Part of a small language model's weights: tied embeddings.
Each number is 128 + 32 x the weight over its row's rms, rounded and kept within 0 to 255. Layers, rows and columns count from 0. Numbers have three digits each. The size before them is the row's rms in percent of the matrix's.

# layer 3 MLP up, 512x384, rms 0.13, rows 252-319, columns 192-287
097:137152097151167108136102142131064129069112118149092130099147080136155152074164142149142085170113077168102159116139125084098148116168065157121095170166177100107118071118109171141128109095121211175096131202094201183097145112113166120175187101143145156095138166096112128138116116129098149094
091:169141112101164109102116151164118063118162100076097119125123131158117144172174138147199129059137115155191156159167153159107109166147049149092121122088094106092112076148123115111104110074136100102037098163119198131164131156137107135110087144115101109114132133111168214140135113131204126112
096:203109157116123154131132093148138135125079153140083126091176085176111114140132123133145093160196126108143183126095162181148149120073109178103094142140100144158152171173183209150104166130197119136157184093136162136081167115120134121147168205083183114149133123137187103152132112091149020155
092:110069081091175133134198142154191155083108131142207150118143114172107108153160143157089122113132185129075124113132149107122108080159133099107123114103139185109054115137180161101110113099132160076136096164120131192175139165110177124148166125118180100110190109097083157136089117117156203089
089:098123139105088143144137178095109083115146164115180090045131063136129099151146146101091140085130191128166129144120114093116141137155152143134165126168121129120149085085095155205149116157070102120136106142156160109153127063156115090133152155127196123166157109228207115135092090173102079108
098:153083112153170134133135087096117104161184169113135112117111136126119154130063123129158102150135130098141167145138152109122122100128098129114169045141127116134114166167140182113061115119109133137061105113132134111115135134113117126112133163088177116118141107149062112080098093108123096150
110:082121099183155142134117063172105103102142146117108118150188255097146132114115084082181134111133116119121102136155137143108079184104114135157142087170122106164167093178136129141111188116117099138100124151133096148139119085194154144070135202196101161166112091170157181148126132116145141137
099:157128123105171175139086154157131102121107165140154123136144200125103101067147153133082113082113211132112106108101133136146186103161123113122096103111093151148132139142127168107136080134107113068204068180125086169123123101130121082183088112163139158133125103075124151128137113138213153149
104:128156222090124107081099124149124116093110160113130144146133151086129134121150138116169097058080131132131111106149096084120139098141076088143134117146132175142078131094118160151162128116164083163073104137123120125144111106141129145171144140099058116150211176110130097112150137165091129129
103:090068120168135183149131110149134095089125183135129089107156171079080150100111120155115130086192145137153151117156119137130123109123157183104157107110116156166096181110130139130112119117185101145123140119144155106164154057144082164163102106170114134140132114113036124160110170074159139118
102:170140109151143163104126110092120114119188114138115134059091061125177120162120154147098096168135181168122130114110133150164053186160072149157152108138122136140114110119081171111122082179116120118083100142114146133149065071116105075123124179191106162139151147175151122101105126141095076132
095:158141175099173200140087129101174060112108096172111159153185148159149132115092053135113149118109146134079103097124109108101180165106130115151096088161106110080122086115123101141098157124110105107143159121112106141110188161169085071119118111159141140113058172121114134106198111159153134108
098:166103131098062166135111150073096112119116080096119120098141100087159112113118103098090148093106116213165117141094148125159037164037157099181075103124153147131129043108181144162145126106131119097116124131083135144127146101130117083159127140116164188140106138133098113143146152157160125125
104:158133141145141090136066180124189124156166152179119093154148055194106181097121135107073174082102134171185121101134154080187132070115156105066085182118108085102109089103121107121150089142167150115117111116177100144163116102175176129151156126140117157131133172059162141100166116122131111102
103:126119114157212125089079068151174109114177131180115139159121072096122154126139099164119156140107138159122159114119144131116145156087100099122108130115170091117148125113157189114143120138125101128045168124132166056144122151085146203128176172076099174114102139128107201122152063044109158135
097:167149084123188117134129112122146106148173161086184157112107126138092152073125056126081192155146119152118103138127127126112125117161093138166175146110100141147148139146103094100119102162087132150135137078068088045055129135105119086160146052159173115164162142139124101096147151143095088180
098:117169089140153148091154135150135181104173179159098135085127126155126131115163166143132135075144065116163124155168103150145153147168101121093126099090097139096107170068126095155139162109131132133148103163030098143088178053142138139106061117037128150075106126152155135143105102188122149141
096:127126137052103159160070153103151112176062144168104129174132120136134138170142162114106108203088102211118112150121113096125088092150091140110100103151141139149085168119117090103143139130155153191096152161102106099116104132077112145170074106041173090060156105101182158120085181161092082138
095:164149135127175173137082113140152120129098100048129167203151124172169181113073176081150104162144098108111185129151127147165164132103148139068141204149171107117093118154105169129149120082164114132138179141112187178074109214176116141123103157127109175133115132142159186115124116166166195115
097:129185149142137134095132063105118088056210145152143147166167141107130078092131130167117036076115152142155150122151111125137113104147090072127130124162122143172145101104124114092158122074158130106115172125114129114164079071115153164098112086177159154112175156153132133134190150109083141110
102:098147133135156122107135190114164130092104088121091107120115150169106101139136080122126071098213060144108189057126136112141143060175179142148116129143139204102101092094100089115127110092105111136060154154103165116048147176134165170143144086099134114144132147093167144106168137078080104128
094:172154119148114092161105143091151084150138133149111154125141115147115134074117103082118178124124087123098133171063094181120121160059088108143124127124101163157210102120114139085138160109098112140139148158131172117113145181119073159157164149077132149134118174132104129117095157126103121180
102:196135121139092124163144138123171112153158123153142117079222100135129134132138133129157109148127163125108148145189076073173167105124179151107182150169114118133126167163121144095097072147161130123170082083075185145089106128091121113138153140077117136140152161110081195098100099123119136101
102:209132140074161109123065114139142135086137111104117146128121145118110133129093118105137121109155092075134135091091133136129132166093132205183136142165163117130098171180100131114099153084138101062146125095106132092159201113079128139094150177143178071151113174099119117091146094105141175112
105:187176137126167147094113096168122168073144129150146117114182147158166145082148143158111058124170184093129116131120154141119159115140179118078125152154157122099167181158129146170101136141149120051169083109169128095128083084116106132100122090109142130115159144148052176194151150156095099151
106:168156087098085148196132123155151092131137130156077109131112159138108085103122135111068105149117168160111114081131114124184118136165161170193099195110112137132165150101143122101117160089109124166144125050133146131152107120182173191130076120090139113182118161129191155169121091118123180147
098:156113134109058121113131120132164112110072120129084166086149131121085179049095093141119110133146101124098132083135121064149117118147119094143063140156123147136164131099139127103112110130119151110139143090154157145063171132096090128101102099086107145138078110146109140150126102139103134094
101:140154086126139091147187107152118157127166138157120065123156153151094126095071122107103118111097158214149109129121122154119118172133124143130129136093138139100146188149157118159146108153109121136155104103137052166114076165149119067132209098088163087120111136129132108139094135129115147102
103:124168111189101141099117176192159092147137159103094118113147108081155131135126125138101078127168179124121147127172098164163129167113101160117174150151163169109172128180162113121178131164137127100190140070116120105122084130108092110196119076065162139174088082077158097157129078127116101096
100:093144143026148103141116121109127139138124146121113150095120143110139135113073170191181146088145066152139085143099057126106093132161123155108079120099069138059091114084149137190139125180093157157172157124140069099109149064122140109114135078128180083177154130137152136149128145113199170168
091:164154136143158161176100102103124079088137144063159112138045134175076149137140158142128124131153066155203177120091114087145071122138142149151064078129130093142138085109149183194152120123143123143169138178149165146121122120177115045109095128208138160169157135082166086141093077118120119117
102:130158121161126167124165086161123093091097111135184154107111114091156160116117163111151200190120124133142175156051115171117111110077135101123129069186139124150076072165137107100138126138161060120114140120170196124153131123134150147116115175129125148118150125198135171105159123111105099167
104:156137129126104157111117081098129126135068066137162115117140178158091121097092172126104175163074094122133081160156138136122137146094120095069073123142130092131132195118089175103120181180129150058104116104130128109162138167127192110121155090080146093121152131131139128105117101157065087142
108:097135106112112077098115133136137143118148151092095138110086128128087091191215166115135101127180165160173125121124175067057147124137125168131115095133082177121176095067122101067088147178133140140163103126127140090162146180081193085141110115075191072121114139073199137168132093130159133145
091:117085079111178083121128075133169083134215113091126128115119085128178134169162104148129147143109099180068088152101129152080154103100134150125105135113162181127074098148141099088146115140117160151217132137206186135186114162083153101147057137149176114135115115130146156138147160123196153122
097:134067169127187065125079142132101102105153131078187108097116165142134093108136128163111124098172176130066057146125172116090150165079140112176098097157089184150166073175147172129139155115165080132140090145146116112142199124103123098080123088140103143197090107164147156107145132118171116175
101:100079160108125102122183142120191115108161140113138100088170139114154119137165144063169153159084108088164078164144108074159117163124091121132105157166066106117077120157123171169141148201107143065068060171112154086153146168116162101164121109132150152135149130129161091164106119120157157100
104:131135164160126134201114096124097165150108160144082154136149143150186081108187163211093078108122127157135200177144194099132134126071116184096054136138089102192127138117081163105147160145185104132120100147093121186110119132153129125086134133096156047122079121127133159139178127154126070146
098:162105147169104100116068134080131100121122138105141131133066151101093104136097093135112119137115134150125192100123127091154150161157114134133153093119101155130141087125103105136144143115093189143104079069125146140089148144132100108107141073086130137067134182126100100165106054146145127130
102:124140149166129170148150094109131124141122137084120149082159138104111140179143155059128125125179174185113126133188141109172167170090089118082151100137138149136091140118106133144122109120094221085162123102132139213132131102140125093162146139113114179170117166099152169136097122174148178128
101:128141153130098124087124156138103121100105147164080150126169183126077149128126123150069101145120066099098149103113103073137131114084163133135119118128120138182176192153119076117098089115105153078152131059094109128146107129134071120106124121116083091144067142099123164164147159132132103123
091:091144084120116137152131174082092212127072140116173113118137116121113154089212189153138140173081205128134117137193097125143116139142127131174128134141112070104105096143134105129141091085137093134129075150096100111138175132084098112142156143141126125212153123147112082170086124140111133134
107:131107109117149103122183103170097159128105079167113098156160084143135139119085137162177167134180196070078130077142154144149144089085173134105084110160105092119116199190189129116100104209115103146077183110103147148178115127143106096115112109160145142086168122159102093162137125087112153119
096:078175112137130101093137098071133178185126158169162147140129167157129150178139077124123118164153145148156132144109125168095159084132137144114165061119132140143138129166127138148217134115178122171091067130115110168161160112150113181176130160153045124113138178177170108089075191150179121155
104:144088136125117168137053117099145103156121155219167133167109120170052150163097128077112120117154143163164182131185110116151127089112153032121169186180117137102041125071133105141110169118164130086169158162127084137166128068148178096102120131153107042139110128152130095115149105171096170159
097:047118164111181141181131119144123145152095103150147134107127123119127146190087113110112169106081127135167123072135123126146099178118085142145132158078154122093138206143132138116153091173113086146082155150147129165118153146200120101152137101134088151134150216129155169095138114169108120208
094:138138134141103150105149183156067141121209128133135172151191119122144195143128113140111141172101142127142091151112145111097069120141098098083185066114096169157169157066154114148122106119100093115158123212150149110123105111072122136129162097109146167099201176136126135180145147073082186064
101:089092128166107159144121152196166142087113154155115138194092148099105135111176104174167177150111073169164091112126171160168122118124128088113083076083095167137073107139098104143108126136116131098116134122082163122049132109120096156075102098124177122146171134105102086074154123145138139154
090:139135135206107145088146110109092133096061129110110154124138131145172125120083156129155106133122106149114143155100148109107129142170167137185155113092153090084159165153178101153139059066152080129209160137194118103153134109190107122154191155159157064134137129118171112155113136121123089092
102:110132149214112156137176146189166161136113130133138093124185100127202122122076111101132159132121086085146116128143112181133091147061149157135149105152185103132185125146122187160221148082103107091139157141069126157081148122133162150137104161128148114167114180138084101070172114120148109094
094:105107100127156079107149131109166163099087109129134078149114108090205120072139150106096126185203222163124106168107187104126098106199109150137183170155102119155190131155166147128099101135143158100178092139079102105142079091146125156127148073185162096136109080170134180115075119077147128116
101:122147147140177113146060134103139187097102134103129118124147171148058109106104124104136089124172111182160134110149093101115211130136134160106106158152180087096144111150086121204197108121127133110112106146138129122126145142124137158133127094133114120122118084132151108127101168135153133158
101:141103101151148116120125132136121161087172142150149156121120147114099126146133141128156121167098159090159149135138095062143151197071178150127158159139135100109087078137088095096161061130182109098184112076077185162170174190121155126118086163150108116086132079120205111115143119130126106124
099:115183104129140116085117148141117068102124133123145111122169178126132113071132156091132131075109131153138141076167118118140088127082071106152153147203101150160085144095106146124161180146121151131108147108125113118134111124137106096164123096170095162160151131172127035149214162109118104113
099:161114107134126120142129112176149059124149110151175193168176120163097161115132131120129167163166081072069185079144148068169118087069111094122132128078068088164070114179086160123065118108123094152131134154140122092063140079117191149154136124123162190148133100115092112184123118127108104147
099:127102062181082092168091149130071036158119140077135098179124110135126115132129160194177107072128181131086031160119091161054057118120091091135111116140127199182138146106104100156099123075190125081156124131077113103104137097127104135174149106129117134111152146123125137151153157167103134165
099:139083159118160123147115196167156124122141146124104068039123111104128106113145131118145116107149182141063100094135140195107138164114134082110091123089118122173161150190138128094099093208115090088046127063143163090130133128120189137147124121148084155096193095079143092125126166100155161206
102:108131114064156105110113138069120162129162099089145138155146071141172131140148106149118121095141109175177125128120102127111116088144165093139100156149168169148088103076136097148139131096072167141177180150135110057087142144080101157092148170143149158146136166119172124098061151069152086119
096:101154117195098194097142048142125085146123094111100149108066037120156103151156104188157091117133122081076173135149203103116062184158155115081133182150105147140084176154136095097161074113134129145153091125147181116133142157167152126143140145191153153114172070162111114112132120171113128105
095:143106142157158124225152166148174169164149136074113113113150152148222113163087114095123074111096179137115131155077141134092125131101129109155176091115138135160143143144107136122132119096104137120155211158176101132154155146162080123147158112132112150113166137128131102115105122124189116083
092:108102128141111114135152198147105138158148119085113127099105127164128122121103152142174135080176175073156172110163147156094111108112131178149113096155094148115119102126184166137093150088122181159117097116120077123189142095136129139161124064127127068083133117126169089202095149115101154113
094:142147098072151135126144138142108162157122083120172138098092152128107141154128115096187068185095161091127212077166120182134099137177133138170186146083131126140026183090176172118115173139169073130154141167186109138099114108110068141079166152092092120155076061138124165101125175111159145111
098:149163148088141126117140158132156135123088148132140096111101073124112134091061154117113089092074200089144112182118127137086125145109113144130100119163085139169184098116085140133100145165139121120072072125128160085144072105101143166124127086070125151132084109115214087102129102145085161119
101:098153229092086135132142130152201210075111113100120130128199133151139134114155180173153110129127128179079102096132138131130078136144140178135093121196143114086172128085130128151118127121129123097089128172170088150076135146074185070091105139123102115197147089059112161070129109131170098220
101:186151070151090080175189142122096127146060090165116102143146147157130117102153089122098166119146163143174133172144143162095115151105126111133066163136104115153087163119131102151146102132117148097096200103145132158191125101146175119093179132135141129159087155139144192118205073114089172141
108:084135124098114057122145114121039148108092182121112124129087197149088124105147131079123196101154168141147107065127099159131187166199113097131144079135139086127089119095134117126118120122154151134123089137101115115155128151136123093054180097133101122134208129139086139102156117173130077072
095:045152104122072085131153139169088155157118101123133131108155120128154118109141091113149144130137160111156089160119169107142159105109136131174152118157107172094144117086122108190090097125135114125081140127146181148105121130072091097103140149133115115122109116143135135065084083131066152106
103:145156092102167150168094119135131107137190113110086161159122104137126109140164166107131158106114147133126126062088093106131044105136147118114128153100159098106132163164117034118084128133155141173101090114164109140122123095131106109131137102144122176117137171105126099112117126083160135078